Weights of a small GPT-style language model, trained from scratch on English Wikipedia.
Architecture: RMSNorm before each block, rotary positions, no biases in attention or MLP, untied embeddings.
Each number is 500 + 40 x the weight over its row's rms, rounded and kept within 0 to 999. Layers, rows and columns count from 0. Numbers have three digits each. The size before them is the row's rms in percent of the matrix's.

# gate: layer 3 MLP gate, 1536x768, rms 0.0609, rows 1464-1530, columns 512-575
# up: layer 3 MLP up, 1536x768, rms 0.0616, rows 1464-1530, columns 512-575
# down: layer 3 MLP down (transposed), 1536x768, rms 0.0581, rows 1464-1529, columns 512-575
gate1464 099:524476536494484491502513518504515403508484555530525465487505491524567455534517501551472566490491464433410457439502475481443450548462458498507497456534515521477484487486501544464513522558488560
up1464 098:517412507517521505499491434495519544516528503496477554483446567515523517555524427477476512501497512536438482448522539485510506461563569435531448504450557577557538593494529521500446544423500486
down1464 103:433461474496559511470514496476510523494466500490504508514481505458542482535445462548483530496524526502489442495557549539403441480436580518531428535467570505500476530461504502460494517479463516
gate1465 097:446464562435405512521491542473523484479409510531525490487498571454487553493488478478468532517488561435563480516497518492477432507430463555505519495508494464461498430427487503568550522469466514
up1465 097:513521462538446476450469458489474546498594585502461544516479457518550468528512532456462494514493418390515523483471502440547546517579560545526466541508455449527506536473480525531535425513534469
down1465 093:486551560522468562540515583524567521523525444486417533473528407417424579491435475492491497571504513504478520481504531531480519498468502458454511463541500487523500497513483516501481445666568539
gate1466 096:549503415510491458545549461480422509526436404535503573488482471537545449549468549533539567455489544486476509399468495512557451536511512491512460515536466557466453447469503567477436492481552502
up1466 095:479572418437465543503430448525501477502461488468573515494510471477549481490512504500497520432409525526415485403452530488485544561510513539545423574537473479497400490508458503461502543502538526
down1466 098:508512385598470482529521442482504532502461543513531543512527515485479502535516508523531538520487513498450491518484531559437508493455532557537437434440496489558482521475439523507548477519438397
gate1467 104:501523535489522534496567521493456486502517521518513536506525466509494484460491478507491525572469527545498452540505587471525493471501555476465541566440511483468535532488450539540546463452489482
up1467 105:514489499478470456589473499490501444435485527547467497543566468539463487463541518410459520544487476501476520465572533467535490552527562492517496543414429489554463538500507460540561510495462484
down1467 100:475468462462495503555529492497490457521464537487552599469509529589432511472544557530556554490488523532526500497485517517575536504543523578502476464465497515408480462541516518504498503376490547
gate1468 101:494524470485525552491553427491538512498490527494517510521532492478494457592538565480488533484474476495430515486462478389488523524469522494556538500486526536438478496550459457474511517577482497
up1468 106:509571460468508543522412501521457499480515391559497462512493521529514571472551523542499445542518469524517488552568485592521475507472496578541507464496532500511490557535470478493466567415508463
down1468 088:559536500535499468458554575487482499556501499473495474491539499467517351409462461474474499517411506583497560492487510530462481509537486478467532518506453506516533527481493548481503521459474503
gate1469 101:542470524510521466466456531430496513530499512492516519437555477455569468566512507440519484515432424519522522520545528492541471524522506454532424436500493492513475527419487439516482550473518530
up1469 102:591455543609544533503526454579506498474433543506477515510457493549412507560497498487463483495515563466535524425476443506516506483465446511530489449515478505453503504505457488539447543583517512
down1469 104:500517487536398486550514465492487531520513523504505495587467520456573508477518551531505507468512509521553526546489490514443445483494491532502499499490474476516490483501486450557465559495582483
gate1470 107:570500555530492509507488559557515469474518491553493453463582450495494550491425541538504569435483527498478506515510444485500484525518495492500453467546446539473543444507537540541456469510459527
up1470 109:543497526513537447524494499510561528502508469435512488552563467567460500446435465549492516485475509527510472560552476455485513446481461399409529469525529529490433506489496520465484521533505452
down1470 104:550521514575589558378501477593513409557519449481477460493489514485429491518434504538505487531448593525484462507536567526538529460508453530454478519563529445496480544491563495530496486505494504
gate1471 103:455502499532475481570510461589464479533550474512505454525511494530440502471536483523503518471439481508490472506510474498410498519519513558441501506525475549500501537466540475510508483480543420
up1471 104:547484494481553525478545528419496506556507484542499513521512460490581520434498514503519544498505500506473450569537466453484574484403486594521442450520455487523543482590507539481464510455567546
down1471 102:472596530469500594470479450490464546505493506507499513549498494445590549523508513457569536566502443501476433550494490602531532522581510526457460462518462455507402431508510542539485534477518577
gate1472 097:507514444530480520551519493528459463564515517503500500477472473534479505478541456460521492567505549454514488412496472523486526434432486502496476515531505488498422492520418555465493484464548529
up1472 100:561480569512540500465472485445525500514480595531526462488506548560503472485555485578516474462524475569436562486460522435542478467517591467524538557546440461489492475500525570525516578458485543
down1472 097:540445472507496537506510554459464442468518436519496479527510505493516537505457510491498561435520515547536494485513494475477444482540518481483522519501466462481554524543499516521499451630502496
gate1473 101:514548486506482531485584492536516504485492468537550516447483502458532514490486578465538594538513487450481493483435541491531505547431542513553510485515460505452495527501470524472544540509537547
up1473 103:540466467503465501514537437461469464523502494529483486546491447455439534484453518492510440480496506532527527485472430475425518567477459525494520490530438549517510440528447466490494527487529554
down1473 101:510509538543505449491503481453461443581474447522581531534474535411487486450444497470449461455554476446509518525546513475563529505520513443495508508500484475522504432467511572493512574282562489
gate1474 096:525441453441521468500593529454453428548513468474523591481509511457479488596393546493529434549468508454545516501494470504454484540494499458515478529601581557476477490517486481454545502528472529
up1474 097:462515405519502511546396454560478441507419551495460558476533516516564541576512491506527493549507508457528486518478526510470513564564491493463500575508562549526459468496477447441471481560485467
down1474 098:485529493437388507486569457491562448505532504518494428507558523538502493520510541486465497569553513531525494488480521523412509535497524580501525488540530563466538527571541461376473535559462567
gate1475 103:507563463557524444466482450449571557461461460476434409521551521537446457501443464552508488384502520461429471448518552543487538516502523470467458494498499476472545487514563511521504521535455509
up1475 098:526497549459522440499462471464479450493504564539444491463558517506496477482550542484534500541491452511561489508498491503495456495446530489507517530476445512499571485483477488512471496503494506
down1475 100:488552528481471471417458540508556488526536450557504498552585565510464483526521547507505474592476481473499495497515527554463462438433470510510497404552527574494568533537536463493498465386551495
gate1476 105:510581472602457474506536491492563581512510504543579575496524428484492507549510532555508498529471566523508474456476610541490481474494456486534537437459437511543510542571526525548536558403534433
up1476 097:497432578453532537533492562495551530486431498467488413510494482561493490471498489434462506455501460506547530634515501432496502492477483524514526463490601470510494508527576494498462472537487547
down1476 098:454475519521455516508578501494535517474492460553484502520537515524519466521491544474463493513525436537523491495409441437552528441524492504523421583494473466444453553551475519538429471600450493
gate1477 097:404469456466514449505494491612500566479506493507540553441436518508505520484516585562492521530577426551626508574516462526497517520528550566480451515547491500499524475451479589467528544487480534
up1477 095:513473543543482475484518525523542514455516492514455553529523513452531530554540525564486533490478546436513518455511524519442470502554535437481441436504491556518448530464445432528438409468527552
down1477 101:534495472623539446463524471522522570530495468508450477542474483450447478474556534523538433560499549429505519459529391405400409466452439431500540518476486463535485459490486428424427470470506510
gate1478 097:517481533518441508552489552447477501528431494449495492515571530499521535548528483510484455549481489448526483471507478528473496398467459546567510494515507549458511487491480494508540397434537482
up1478 095:476508567499504455446488522589452468455514476483422554484486487491541536532494500532545494539507500512486446464562524578507462544508493516462508468551504442481486520573470531511488503479503510
down1478 098:487376488453515447487463476560599471472450461484468495570529502500534539464490592482470522467503474531512480587456518450466447487541494504460443464524490523409530439422511535480500544532424472
gate1479 102:454511542539406428427554520503555610527451382450477554511466488461454437570513578483465502510487475487471539514426502519474472506491467515463583454484470576435452492596519529495539524464520499
up1479 101:514472469504528448503554533507542537438506507440564527530531541570474596533531488535540501482503554491463521486457515436532489482460479530474493493556476518491516514459499462528484524480504440
down1479 099:536469482545518489475499565534527477534471495504548486555476465594542545479480563586525487465560514423559480516520500500553492512501461535528487481500449476481471543477560491471479477542518421
gate1480 104:502433432541496538456472568502481514510428475506486515589498549420483500554507510546561546507530483464509458522443494555510449445453467473535474518515493437505517531527457492485523499450474470
up1480 102:507442468454498509528429509446540539464506491498536561535487516575473490556499535545450540443537501453493566452455471454557500511501485505425478544409547490491523534539534471574499519555536473
down1480 100:563566453562482521515525527514492457492516474578402501464520569490523397510492515461553500505528488502494461482527468525533407456524460489507499533506481367490522544492516554507498546565447497
gate1481 096:515510532478488513571504533612510420503498419526480518532533478501508556494548482531501483588442525524470522461553528501506529500500560466492548493454481423465504610446533533524549534511535499
up1481 094:495560468502477527521540536400472445488513436521510488468584472518517532488527512493472492490528611534479503481515510484475505494501542502466504489483571438531533463458503526538514541482525483
down1481 099:475564461489487541538470532475490458442431511466471418450534493493381547496576468539500426474451528498469485577541624526462545530548552414489489471414521507517515577530492407501551509527556498
gate1482 096:508547507493441425512512416541468499510510499481501552489553495535463567572493481454494450457487626535535490536466456485498520565537491506539497473486570519536510485541550578478527460513418485
up1482 097:519517604521470467566508528429516522532560469444522477477476554536529508422427481493533466528509419518496559502488465511575456468543445513529537473553533592490535438395524571464582531423546470
down1482 103:476484550441550508537538478483518575585475525508518515505478583513493434476461503513447483491496466397564481472540459513587498458541472494524477484497550535577489551428476527479550476468579514
gate1483 104:560522575533508483545538517488495440547471512529503457532516481467572504512435525478492441464449508517496425508521526458484529497529518489550480479554496496480503461420455514524487516479538569
up1483 104:559496510497507504548506494526521452499428483466450480517534475499554504480479495443514443479489407510486454507542543505466548469548483538540550519496463477435535457462442508560461549505544529
down1483 100:510468469494527500458468529540532508438508487519441465508545505495582474456446549518486452513506475451479485497520499557475505544489476555475495546473549521441487582524539597466458401454470481
gate1484 098:506452538549507503422551443488573450553501492523508505545462476465493474502504453523443552517528503478594525523523595524423444501531494515444498547544524480601527549547528445544491519517510529
up1484 097:509520456547562444566499532457475530517517497513466504566490501488490468542478520549505502510529576505537471470434515461524519533527497500537482486489498546497536480517495537413514544541557456
down1484 100:469416496503514514544576522508504422459437556522442521460550542547449525607490448489523435465519468502567497511512459520450486541509538473484453550486553505455561488535500525519535520548431476
gate1485 100:495492522437530470462518453582463480418444492525510444558530463417477495480468521482548489468449446502457519431448477541423562508483514497508465474504532475482439552525460460444489532526480521
up1485 098:498468489538486454474516508526494465499486507416535491481497543501542495531511548532479458428492505453487506467550578509554501453505415524448510497505493476462496480486563549473467534505485539
down1485 104:543444523516456491531461481455546485414542507467500547522536612563489467504519455541530497562472446447516509473471550441535488481471556466535475420507492461493521528555466476575458479478560494
gate1486 102:550492524533490527434491534472520548513506481461502504478547487515437496524477466480579456492550556479484561423524489578567523475344501524512447509568529481466506536541555525521468427482532512
up1486 099:537547557576513488485515522527539512441527444490508527511559524470434518479450494554502521556544582471518483488526520491611474519489498519482454474496515546505533542406493475556479500523530515
down1486 102:452385490449539519463547548476466434499478514514503498442500579442578512507483516567506474501521539530564533520492465526508525479447485507535528522423517487511504506545513479510463516709497474
gate1487 098:478556512548539521451445484514545508481537605474471544497478573527478471528405483495526458476471399546433537525424571381460493525500486489449457459434481494519490518500476465506487558474487446
up1487 098:556514465492526447542475516458428541440448536495501542499591563538512474544501500526535490540553504458446479547541501448498501507509470448484470466433477506519469497540513554513458513470472470
down1487 098:579512512482557529460589538429539451457466544487468468444495536462543519485545535562489476492490522476512513426499528524542546548540514475477578472462527513506480438488463544497448491472523459
gate1488 104:540488587472482560403561435531487532452566433540451493515561469474446501477514481499501445481509518367548496505506472503535467467529495549517576516547431512513549480541481424494477497463496464
up1488 106:551501512566512560446522479505539527459537433553489490481497510475518548504501462532464458485543507430494448519523495526482476507540523551526505550565436401459541490506521473547412463489491518
down1488 100:550518548482574491490494501495513496491527458569513534515443475500484477607499484510475490481520512462492527536510526543444508592472477458480537494552521512499537502502509517496530587415485532
gate1489 104:501449539568467478501567567483454512516428511506434452470422505434581442547462529521444549479475481519505472449456507513478469461446467486496465536473506466516525468503529482484484485528517552
up1489 106:482513589606435550528561479448452477526560541592389537492552425466516458536599459543480459524534443489435507567447439568455445524459487516499499510505540545468471491546494553548506517481484558
down1489 102:501474532501500483483508450538499468505507452474465582491570495531542526509528473462472435525519482453522562517449449519521505463449495475490461489431489556570471567526472543466447509473472432
gate1490 103:438473559567554548485550572525581515533435502448512492493587558472511528552486450515540536456557518568521502474531537509522471514491427489513483495481493489513384504514448557494500491429551530
up1490 099:502502478520446529489433513551513475507502438518468498499432510520452430472480572486558452538440504365558550521480476467547512523566475527480487463530554469569533491435507435495502500542445530
down1490 101:546537522488561529484493549467501442502494501544576454443493467486459427486471535524521479463483485472541493532518549517484537535531471517501558397523473460446493470499468522541583495489515522
gate1491 111:508535465530551506500586611528534532527484576518519521526489516504493507460466584544564543512434459522575502501538451543482499477517495450606542448492473415575531544582501504540511474505507518
up1491 109:523493492510487545462477474521495502486504462546529495507488512463449445460515456463473472438530515490488512488471519387477526530540479609488463575513583561428523429476504577494482504475501522
down1491 099:486496557581517503477508543458467492528502483481447442473486547437523487477482497540476466520459475460447572491542559456522535526544528546431456459521453493455448540584473514497580510639509528
gate1492 102:549476478494571538466560535402451482433520493526500530549545567532513548437489501448437463480507463538538539495532488551565442429470497513542475454478505543468543556543461397517519454476461586
up1492 097:464553414551518462502441516525504493549477517482511482495453460487523460493518545521531573453488513461400461516494523455504495539440518518475541554543502537499476502483490556528458542490423481
down1492 100:469451498530462522526502500571537483506546532445440485445435448472440527580471469464564460474463544531430470462457536580466465576468488494568545511509566551493451558480495505512530541462384553
gate1493 094:501483455471524448465465513532491517533490516482597461518442429467517422577542485495529496470472474483520498521550558592457547474558460524453507424470487508472479465477539440497531487501519514
up1493 097:542570549471529493438461601496434585509573529545588499445507521478532549456531542534536465410481564487439515523523471461463516485563510546445454476481563476506584518469462512484540575567597460
down1493 099:502523567465544543499518532489452517538490474536571474537465430554485517467523477442453505500522534498483548558550512503522506484574547472468426484495483429436550515515494505501482539420585508
gate1494 105:549470471539428502477510524480552493542452475500480503477458472550449461505412485502440421481496378518454507467536519410464542494558497531474538571486463495458605526451467498443458499530495449
up1494 102:513464501540520445452510450550581439475505565430618536479514497477488519562542469497523534482569518469489476467532526461492423460506485500544469459482444475453438432494448487530454472504509569
down1494 099:498502478547491477430482522480469535421450516549536534508498512456527518511538503435566495546465512434443473444493411495507483541555462518528545519485504467491461533488510475461557588416499521
gate1495 124:475501505451465511492549494546540487541485535481544444495455501495469494463499510509508519478486528431466473626529510484552510511513481480533432563509494396559569522532494513527515433512541516
up1495 118:519507513451563483459485481449492469487508495536439556478538459514549468568512503509476521529567539477533551416519464530445516437487489468494550473468503555500496504461514552433458587513465542
down1495 109:512500476503441526511456487520476490506523497556500476471537500547504579506486484382506537527488466550505370391477506554506461515474476421485541514550410499523521504541484524473450563491543478
gate1496 094:458516501509517490485486514491540524469515542537525504487415528509557478552522469489518498489456506532509579497512513585497499506559477525527483506550433485553529486458520421514505470469414509
up1496 094:491562414470505527616519511524504443578499547481448434578460439512499450504457477516546503504508501509470518492453507483518482477446559524517452488491453488553515497490524516534482538529476533
down1496 099:499515486472520532524595502429478430522544537501553471561497437502479500540544558498559471539467550498494509472534490492557526486482452493479491498490549427523533499485422487499372500560454530
gate1497 096:466438491505523565455463572508563455577499475490543562448531510461465526431509545514509536510494493545469445520540547446496501481491477534462543529441472500534557448513512515541482533484519495
up1497 098:354446505466464520503451494484574462424489555496489571562500498497489517496493442419461515484494496587529576535535497478452487553479478490488456569541460487473571551565523494508535456484490547
down1497 097:432511411548589485515410455483462430553454502478540497520548579563473509528492516522483489513543508578476504580514451461617448484490500521464576473537452584492514556576467546538460492519540497
gate1498 099:529560488448530536498560477527505534603480420534572542517616504545491475473445435434487543512508512490537470537458519545566492498558479531538415505525474498521564443507501533473489421544532543
up1498 098:458568493494537515507519487434437517542558505482539493499570604599522498470527416492515472522476504563493483517499458522510499565480496531453516522528479480484480543527404489463493494579520493
down1498 098:419572438521512378510481508483471522483510497470430522453519517542593581410443436546526494487492482547470514384491498537423496519478492476566508543469441483489477537493548578542558490544516508
gate1499 099:531476427538473550469437418399515490588604484435487572538444526490527523507441502503507415481541501542474519605472523460470524504427451429492553463492455533531542465541451511579489532504528396
up1499 099:498495442479417480550488468517516493514531500481521510529532501532473462503493522512599510494482461574503584488491531512547508559510487489502522510548486568489469583517565505507498517454583474
down1499 098:485573467553503558557486592555541482486509487489521490568541515500447525460497564502493470503558546515444497487460472522579520486462508550547543512500486511564570469479480475448495490518572500
gate1500 099:475451556503516602499564506504508481551452432451498564535551541468498507426510506496467546533539504482485517471481479529552540480443517443512494502516485475485468514532494537535468509522544440
up1500 096:476457502539407450532611501430526446522556436515463464504494440509541510546409422454547552475529479480535503484417519549529535524459492529509606526439512490563557514498501528514498487450492467
down1500 098:493541552524456502492549451539421473524543460477527450479462415533484526520454521513541557470496497489525499517439509501474601516477524477441513453571469448555512486584527559638617487485430474
gate1501 098:416472484483484504448506458564526538510511567487459526541534490542531508494512555468517482600459442496479561554481477485510525565543587518456435513580483487539580448531521579520491582573501486
up1501 094:503426446519513511455472554451483472516510521493502507519464462483529448543477529429559515541493522533466530537529546496362546485479541485447506520526499582526549501471513510498518534546465498
down1501 098:448520552437538521524522552581461531528474467498484524446552509512552450510435511439441430508594508503465570533610508490512479542518498492491493417420408634449491435513540481456485501527503518
gate1502 102:431517466495495514548496467506562594499465628485493540508482513502532505531475538512468494550523505485500513432510420550502524513485450522449488456431473575528417538502484509468500572565512524
up1502 105:462512485511533494489473499504492548519543522549543501499474464473511527538468449514534505469541472525485503487494472562546517504504556517549437450496433507499453509418534458514523458499496500
down1502 103:581512461508493514422488543531507524543499506515493506531471561403579549487457518493500487460514502494467449491543456501515510459480509445517466507558468589515489530533509472497484517429450518
gate1503 101:476525427487462539464535514500463489474495483591542507505547471579533515530497441478472519457502467542468473450523565496463420487465545521545490481450501526493465496514487484434498448483441486
up1503 106:529557451495525465435507468456483517455527536522555541526516480504536498549453515501497535511528469486501529536541584488535528544474521494598415422528473427469435469477478560488518489520440458
down1503 104:532581387495534533469513528509469468494499432577467561536505444513490524422551544434453555449431502491529529461521483473513450556494504544595494462493434581507521503496455546461538490469548498
gate1504 095:448516463423496578506417476498557516461489478499492546525443496441548547521468495498519545488495521467466479462504488485530468373490517502543449510538512513470552402514503448539500465527522506
up1504 095:532477463525514470480507463466487419550492510492510580567506455445544450446554500493536511537458481473434510460490494422468485507482610497451492471513476459523485570481546475537457598480558502
down1504 099:464485494505533445507457551477537516509607536451446482533451449511513455493492516526532538494503541530505515501523595497490526521439508509512460454447508532547467556433418512581470438576509507
gate1505 095:514458429509456504474495442420470548433475447495423529437476501487510543495470455557497451473517474504476503468474560454464513570469583548523489517470491514504484503492559469483513465506476458
up1505 091:483472535525589481516486556497544377495469476434468470494493466473506494461541466497493538515537382582551422558443516502458427483503546450474503462474547502483549536488515560501491494484477476
down1505 100:544480479487579550481491535534542442512514530491437475505476457544466536487470473493480529491491488469503404533522529560441430447495417480557588472462588541534535461480546522492548540491522529
gate1506 100:513496501468493564564502421504494482548515435532536480515478530513534475572514459473457551525484548421551449480487574559514480489559550481489447465531530523477481459517525429451495457442465548
up1506 095:508472483585492486551472490497527512519474505439435539438431503445521464555504503489463462547469470482547498534435451477474531472469474465508489553522547576471452448468515493449521494625498451
down1506 093:495509492514445363497482497507506483563486488476456478537483597485485480547483475496498516533534560500537429577463501557461519542487481491464530545539517466494593461508552476479488506521443529
gate1507 097:514572525557474531530468508555480518547571449527453490466512551539525475527460464516455544503461461526498482509497543479466470450545509412479466532486504464541524466561506452502521536550481502
up1507 100:484482477411500498509492524508458484449477534547464490471526456513519466438492534463514469543542488542504466517473529498485468499520465482554497430521504425473494533486394497555518447453511446
down1507 101:522514498469529522502452500551496485450454517554472429495444468517503561506488556533528511512474450521534576481512466489511483528484484515471470431484575594466525395454575490514497399532516557
gate1508 100:506474517433533507487584519538523498527539544546490495496482463471416457464463468487481527527394403497532562493544529500527469429497405484505448513511473475490500473479473476455465522551526460
up1508 099:520467549475450552464485543520499477470543495464470527462519472539490459484458457522464435566476484516518506419405560541592454472532430473512533504487563500501457507489475482550480549578601538
down1508 100:568506545529514491534564456537494491515499523593441495472519480487511527558433501483558401536402431525505629429404508388591448455582505486532485518507554540451460541554415527505537544509522498
gate1509 098:512454461494459511546538518471471482467419452409541454461517537423571506497522493471548475501556555543572471499493483566534413414464549505537511454493403429495519459553542516580558515528438458
up1509 105:487501441574543520482490508514501496530451518498498561489512486483552504455519454541481555513480524442459584454483523558547484623569522493511519535452601466572488522465464555449450553500490485
down1509 102:525471400433484456469488550555547570527456523498444565478534452462531498541440549515506466458497495507529487459521560565501554443410441485486471528395471522501548516553469535517553519570491527
gate1510 101:491485503497502496497569507519419554466528557478521519472458496481499627469435488490563481443450451469499459533504496504481526534485364527480499542436527571497448504549510478512477487490528434
up1510 099:527419418514517528488493480552507456555497414477411467484486511433450553438572501519499529468532484467508490450531450522513480519459561470488453491493433483498587522510411467471455456486483494
down1510 099:479491505497499505516464524559493524494605517570518489506489507507546506474458564484450540559522514492497480509491480484563517523464511581460471543501537456448503564453534475491466497467474625
gate1511 101:464509442524503517505532484501486519492472491578485538506501520549579472527525529440500523454409515496493484544460581494453443495475477539517469471490435584505538547539472481495552524518460508
up1511 099:528491485473550423465538501369513414518561467510489483469534466587441488505477468501458494544548567495506505473425583512536536484514464486547529577497546493453521404533473427462484497518493500
down1511 099:424470483476428527537450531491494495551496512510458478513503520508576532619519531501550560478463482481505475532489538482574533549466609501466489469462518478491540435476427426486496565353418469
gate1512 098:535483500510458622478494499436469452474449480482608510527428526564506501479526500495507503505537563481544486477469536469541526483548477502490509467585527449460497482466521420450525515500484536
up1512 097:508535607482526545542429466434499529485524504526436573414433493513514539476420478434542549559490473467419515495515538420572508522485440552490433522494525533449531425516491543426458537412501447
down1512 096:580535514485575451518462469504512551528544517444426500391500510493443428524441488463480552487474508506525477500528525562517553519484497537501544509528509501513470517491514512463473501488464495
gate1513 101:449509496434487519494494476540593488490528528460578538451420533535555465488538525494454467461494448455475564495451515491484515553474520468538519492560562526502501484514529421564484444495564480
up1513 103:462536505525500482527530536453523536453603468537480537520426521473464535502526426454488534560466557501457530466451493509502540533473547553399520567515515492485535439499564452492488549511479526
down1513 098:477542496455476489445402511558489492482499478511451561409464518460496554457462504491507518510471498480430437526547511479496496508479512442489423540505504496479470411536494506515457494516509500
gate1514 099:519493477513571418448468506507504493494510529512477507502507473396475453496500490475555431405497512477507558557463482502498556526591476537522489519440494473488444524482482470433515507450500538
up1514 099:500500494456420522475486510525550534481516482497445478504501462451527552569497571484517503448530484484520470481439459499545517528468489516514490491507462470475457441517455407375433573553444552
down1514 101:537432503524470589439468517492547524564578450512465531551496476462453482457477468505566470477514449471561446575490463436520487572521513528552516553468425480517554482506450476530445411548509513
gate1515 102:513517479477529461438525535519456509508505498534529484483487529509574479499505524398444422559479464488438464508541524434440546444506442534527470465516501519495543462494499528545444506528489483
up1515 102:445482481481422483495490522501498531512482526436464522470499422536556422530492501475465495489542517503550536506506506455533484491515554553520526492510573512469533538549534511505582550480541460
down1515 100:545498469449529425571484455526575485480502477454429504478531489512529476497484487414512496474555412488513581480454585531540479563445564503485416463496501523510555566487487482508531506455472517
gate1516 123:474519509452480520485445441566523484502496542490478493522477504503508512565547536530494469429485520477429442459470489498584500505415403494521517525461518490514492509489499444497480570476544544
up1516 112:520536500492591475509524456530466480542410613519442502486484501496500477484546527529509454456508509547457478462469537570547555482463446465469561538476516560561458514519524493493420538474529537
down1516 099:450532490507509423468488515469527463411436478524483537504478540481456505495563537483496469525526463491500410483495476493521488464478449537436569514469480477518459529532501462444526497435494533
gate1517 099:460489490515516518531483463500553455519445406457542521432495534463510444471490472579440494491461463498502404423508453526529506532478480471482492472550547549516494497528484458454489521508492471
up1517 106:474481505428511501480538535500587503476490505477472484534499468507553551516533511442558495506486498468495534490496543450466459470501443521518546556481533513474546530473568508571455508599436491
down1517 099:530475419464491535481570461475522482513468519515505514579501561553494478501513416504532518500426530431518517499479406441516593500505553480512534539495488622559481478516525555489515429667514562
gate1518 097:514411417525429557508523465507526486529541454472457515499448485487488552509513502532494565521526484539484456395525632568492466470563534530454542525425498475500466446515465540504493455505572465
up1518 102:451570448426416572553466463496469515476506443513437474508486464462457477485470506533528522488508509579532536490472485507442443532547531458490494476506470479512450437477459467468481589492587479
down1518 096:538457507514433465553511506500487540538575511444487480556521560443491524552548561497535455531458501468496500452492524498531428560524532449529468494588489479479514475491508397496547496550492629
gate1519 104:490478450526517570501510547460508522527492524505582524503490407440482522439467547523546481515454454464550532465507557498569490539451425481452496468511499523489516474570542550435545428541497430
up1519 098:568530517563562442522518469500453455513420534569472538472482432507482456482545526505529457502520468524465574465454495567472500500438446483538490533546456564486570515490431512462534504525504461
down1519 102:475497452489397487555551518451563465567503548421502496463512467537498489504540507455558447532462445539520490499477543464470473522559528497527512484596486435543489532505488444519486493526441488
gate1520 105:478512519407552437525503469471449483495488526488556524492474465485521530452488492476530515451491473498490514532525503500484526448535456496432539548495484524517534442500544419440513532581507505
up1520 101:493434518509540514444493518461521519485509460458482513523514448414516543551427486483483439515466485606528551471478506512447507457515543460478530521487472534509449501578526535556585539571518486
down1520 098:452507464460548458513460494546509499557500540522526477422486576545469552465485543464539464464508496493552525495502467507470488513503436544504456526529536482479543393463504501523457492471506543
gate1521 096:501446482489540478478526532431507476476544531502458479455437444429501463566490437433584449489444499499546458555505531496430471531463506513499549528440461433499506510421477371503494548459503503
up1521 098:541519535491458468444500494439461522445496462501528546519466492453535557463578536480511477514535503555473346503483452473493495525522454385501545487518479477513440471516559521486405467523457464
down1521 100:496527569441522509512525469476514460538461510440524470436503516411510577536493426580510462492506440446577486475449472508417478487514565451437477489510544547498486448542522586521471503577486455
gate1522 093:483449525460484500499505520508560517462495609466546494407537487532558436542513511540526429533471467448565468465509543512502472462530514538434520553510568498505500528430497537397500453496521511
up1522 103:549513526553557368402521530574459465551484481542512496507504472499473496431448517587472520438485519519449421526494542528396491497513498514460454499593436559459461499472440492493444555435496482
down1522 101:535532509539519495472489507513486511454503588565475468510495506535472493500519422522514526562485521532435377476485530518482485458565506422501550514504471607430495420502451499532420469456516509
gate1523 101:561636477495485471528507499533460517569545488511446482506511450506495515450555481534478490512452495540523454478529509526503486491533454444437497554542421507459544508466460392408507414569507512
up1523 097:473484491534566484511526421452497513529476529519543481506459512445524515472466465445520447481591474496508500423502546465557487480527516515551378497523525528545515495510466500506550533525546454
down1523 100:485482541586601471483525473524526496528418451545572426566483577481459523532521491464513463540528459473469571502587486515537511503497496510486446440494545489516459461443494535534541540494495539
gate1524 101:509528531509481508531493480517451502530549461504535470515484459550434510498613538564525448416534525498522518489371505515520559563538481461552497551449489485561535514501435492510497483477458412
up1524 100:522525469478478501534446531461522477497535603507529587538505466522544465560485597471439559551507533477509445535454495440502467525474471454512437458512552454462518525520455537446500538536465512
down1524 099:530442444503512466470428512518439422558544474522512502538479385515563468476571452552490578517496585528523443539546495446520552518492545438538403514465477498473434468503539519489457455507532511
gate1525 098:476489500530590464468554500481565438455480497426476490532502509478461459526513554490601513489459517507547528543518552486468466480510392495501514509510449482450506477482454435494560570507552516
up1525 097:491484453564504522500530452482520503427478603510566481490524487480514537548526503495545545558517423515504524564440559524512481542442544581542531495517483448472475560522480436553456449486509477
down1525 097:504431526502526453495478567452546467486501567541546478493439512493481482497615520510458459520503569493465522491514467491437510527516564559486479514531539514510392508527446549498524480448458448
gate1526 100:472422518499533498506556438532549504598561506456472465477491434563418477482483518547538506395510486499464474454503489514551499544552462539560562481549497452527460455497467390512425544526567566
up1526 102:519556502498566528478449511470506525564551512467533594441528415493526495501555524594479473466473441527506485475525387488487514532503549507499513512470589554579539556468519491515494522552505554
down1526 104:493477536557533459491521530512480503507489506490464502469411423529443515448498524489514574549527550497559496442563541475561485484555553558510455475441532504492504473495473494546473495563523537
gate1527 100:509493547506524465475521573459426519518466559509565459521556524470543538541478557538470448538565456498535534509479489475504521526537460543486579491474515546442460500526510534468533481390482481
up1527 101:495488477511499429545535476528503444478492499537498496520474504424500544562419513501535423457494525595497491457437491491511522582474438558388490456506552541457474447465558559495545468518548550
down1527 098:502597542487457528518499430454470474424443504444502474501473448527478605497479531557462490524500560436480510448400412519518450492441397510530534537434459514500534538521535510508502474509524469
gate1528 098:523491519541515567497580500583513531508465513498536502530535464490552542490526450498461570480514505428512469526510492511480466470419485449487499504467573487396538430531551405449458438590489484
up1528 098:493461560568491517539508492493495456458523546418505421508430561564482521543483490508519561505575406601421490472546493455444592518475522569504520508534556510478508482487534489571521508413564551
down1528 097:469479466501495398506505505551505495424518508485489456481496504454444475435474443494525492497511498508493534445490542532558444469465502503471547480580499478555480540553528496548555481359468460
gate1529 115:537551550450581482495510456490572463508528512474527537556474500510545554512481507432491468589497475413519485479486520497425537540487475503519434509524491495501508519485513453516490540474518467
up1529 117:477513378559509479520465471489524530505510457507483511448507441454479477471494499528495462466551472571510532521454472524572467517449535457433525507520546507600509564508480578463518473533438467
down1529 107:446482497445515473504470514484507513612406508491525509549471416424434465519523534482502495544572534481479532545466456475458420485518572441591491483467522544476480558510439537478512398405501485
gate1530 107:525489526489513503555524448465509447514507470476490508476537531458437455508532556511440538556478451461459476489539560444457441534500492493498488527496475438464575444583566574430461430442515580
up1530 105:483518494471499438541482541441509539502523486507474499476506482451553487520464586521496563477556463482519435505549446497437429561487519425447508499564440456534464486462541535510443527529433501